config.toml
hidden_act = "squared_relu"
norm = "rmsnorm"
positions = "rope"
rope_theta = 145000.0
tie_word_embeddings = "early"
extras = ["local attention windows", "paired heads", "value embeddings", "hashed n-gram embeddings", "an embedding shortcut", "skips across layers", "capped logits"]
init = "normal"
init_std_qkv = 0.0385
init_std_up = 0.0385
warmup_steps = 240
decay_shape = "sqrt"
final_lr_fraction = 0.0
train_tokens = 107700000
Each number is 128 + 32 x the weight over its row's rms, rounded and kept within 0 to 255. Layers, rows and columns count from 0. Numbers have three digits each. The size before them is the row's rms in percent of the matrix's.

# layer 5 MLP down, 192x768, rms 0.0601, rows 158-191, columns 128-191
097:153085073132105124101170082107152130132107118104098113115129124102134102121118175131110134111125133134145116147129136097146166154041110117102101070098122103128098170107085112162087079116115110
155:170152110107196122112123095164089186155109148153169171176112105166185146121127135121188127128182140065115177127107112146138088170180173137122061139166115155105119170134148157144105202137192164
095:115140100033087189098150154169102129141148075144101093148123145120133147112111154118158170124088097167132117122148201136112133133105058110132113169086213151190157124178146077150119106120143105
200:097111121144057125173158156099132094085133126114092103078123164077113073116117136137096098137085140159170152115143158101125135112075075110130151082112157058146117084144143098106156076101083099
095:055090160079121197116115117094175184139134114112145168140154108105118133148104108137152148146201134124161155138127129108086128100199151120164146143212038119039117174150135131141171116100135174
094:109139107054171090110151178103128138149041132105084140159149116108053109082143140116114086126125080092103120086158158086176118157118105102124073141106130147140125113126207122179144140115143132
094:083101132091106134179147123083117111086118199095165111130110104129130140133116047123118090113112160111136116123103233137129138122150158171067141152082098108146128152108109123152135116133158046
092:147150096137102105131109140125142100166047138145156159114152097144096101117111103123112130185111123141147048173112128106106098189118134114152154161074118087137099139130142188124159140159150121
097:110118094126172134149097137145190119101158151122103096178113163102141183063138132131130130115183156148200069140093149179163132145139169131153105127095135170143134132169111129099126144095138090
092:077107119145134070133151184119096119148156092128144137180156097139111174124124168122125102082115141117078153133156136158131142108138085161100152113044121089177074103137138155136180118144127082
102:149117184177125096088157100120150120134150084098096145114130140121186211133144088121122098077156146082148153118115124148090179141174132127108092106078116124137160172108120106062167122141181141
099:137183125097054147156152150065178099144163161067095099159207117104166146095126189136187145170182087117082142112159146192148116145106091136137179109103121139127156080158144126101163055155106127
106:068100140103074133076141109157103168162111098136134134117142142120083131144152124125135114180070133124110144149159169125098117129129061091137120121146154073089073133120136137164133085117113120
092:131219192083119122143135106142182144117136157161186137156175104166135100119134094133090160072105117139104108151132122112101106171092109109178145144088134215204113140113112132130112124094121167
095:119113096192115095157108115149153094138157175126080116139135106131125177086104088141123108112132115161077117078144151126111199092102131152148102118120134077108135112136131131183088153104132147
096:125095120188160183146097058121162111158130156155180108072076114136152087157146128125129115113184137162108137145143109114144124148078120082140142145170111156196098187110168107091115137130061149
102:120082141046148138160119182128104165148122114095109124092087158127079116108157172122030171094076101155114156146151154093122175159097140158119167086123081057133125133175114140163087138164143118
186:110095098127066142181160156092148093084124166124108127098110163081111078121110136131075083130078134155148133140149143091135114124078066141143151101096167060140133073153154110115160062088071073
095:130131125089069085129149123143138122127100109083121104124121146153094152123100111113134175182135183189130074122173169062138128187163127180143157115105128137149196097079177151095096095116088134
094:146104127146165099097135128067134114178128137139121144080142120148039113059130121119125109101107137074126159104118074142160149164108089165114133133155036147093123168136119101111107096136110173
096:149074082131152116117103147164082098156137070087082115145090124097109141145068140127141173115116127072140116105154135158086083140149111161145181105151200111150125152152099149123129099150102145
106:141099117093151176144191129063147100152122075144160128133173116147120114102131115133108092139081166181184136103155116032053131111041144104118208091103125092194083133128135151096112151091088125
094:142125122110104129118173123109149139116157095107123165132171138120154133139069067125097127072165153112165104142105188131074147134110124168083149153103169133105170160133202138152114118148131043
095:115144134111120130163123163186114123135087175147126116141070141148099131142178132127132122150101126094106051144074107133085132108091110167145085124059106116127122153114059082096091145155132075
096:080159087160130094093155120186079132141137180149179122058131145113180120119201079126132117147122125127106113091142140076161126105134132160073083217106082174132115133081128093130084142111157132
094:126142182151139132154176117133156081135141156138144196048170181181106060087162127136065140135115115158124154124130098080099143096142127110151066182107134154137091166094159153087167126126157097
096:124146147146188089149144136092200103134095156097116108105167119102140127135128117115161176160146075163145180156175109090139112156107135087109127117158120158211122150155101134133180140139175168
095:065134090066113099159121173100078089111088127166149150133097143132088147144151084133126112144126139122122128157109170147142159125139165067099041164152121085156166120122096133157141136152120079
097:166115130189093145151143148152117135124149166114143116145132134163111171122104091127108134107140103137170057119117087149127147093094107127108112084134150108167122181109082094055155149170163113
101:109121151129160143101104136117140206103164194096181215094131097064114127136141170139120086120153164100115135142120094143188098178162143137126088206113087129092115186110135079184115079134157093
097:122103109170148075120144100055153161102199151171108131165168126124131142135127137123156165132107143156088160071126134146092149176137116085137145151103133109139107167111140126109115101064084151
095:103158058093178093153068125154122133127088147125125138103151112152143144118119122132128178165077148072163117135131184135144091168150157107078114173046089092127128081107115150116111163115090078
096:149096082125132144124109073129145104166125170154174116167081128100109174189158017123099101196095154135149105139164091202124121150119101163104127111124130080121139136137127128165086116124090086
097:133147097117118122110157042048124099145120131187170136166101101062123079136157114122156097179118121103151104147122091110170134085081143126138079092133108110131149084074150108118134089168115127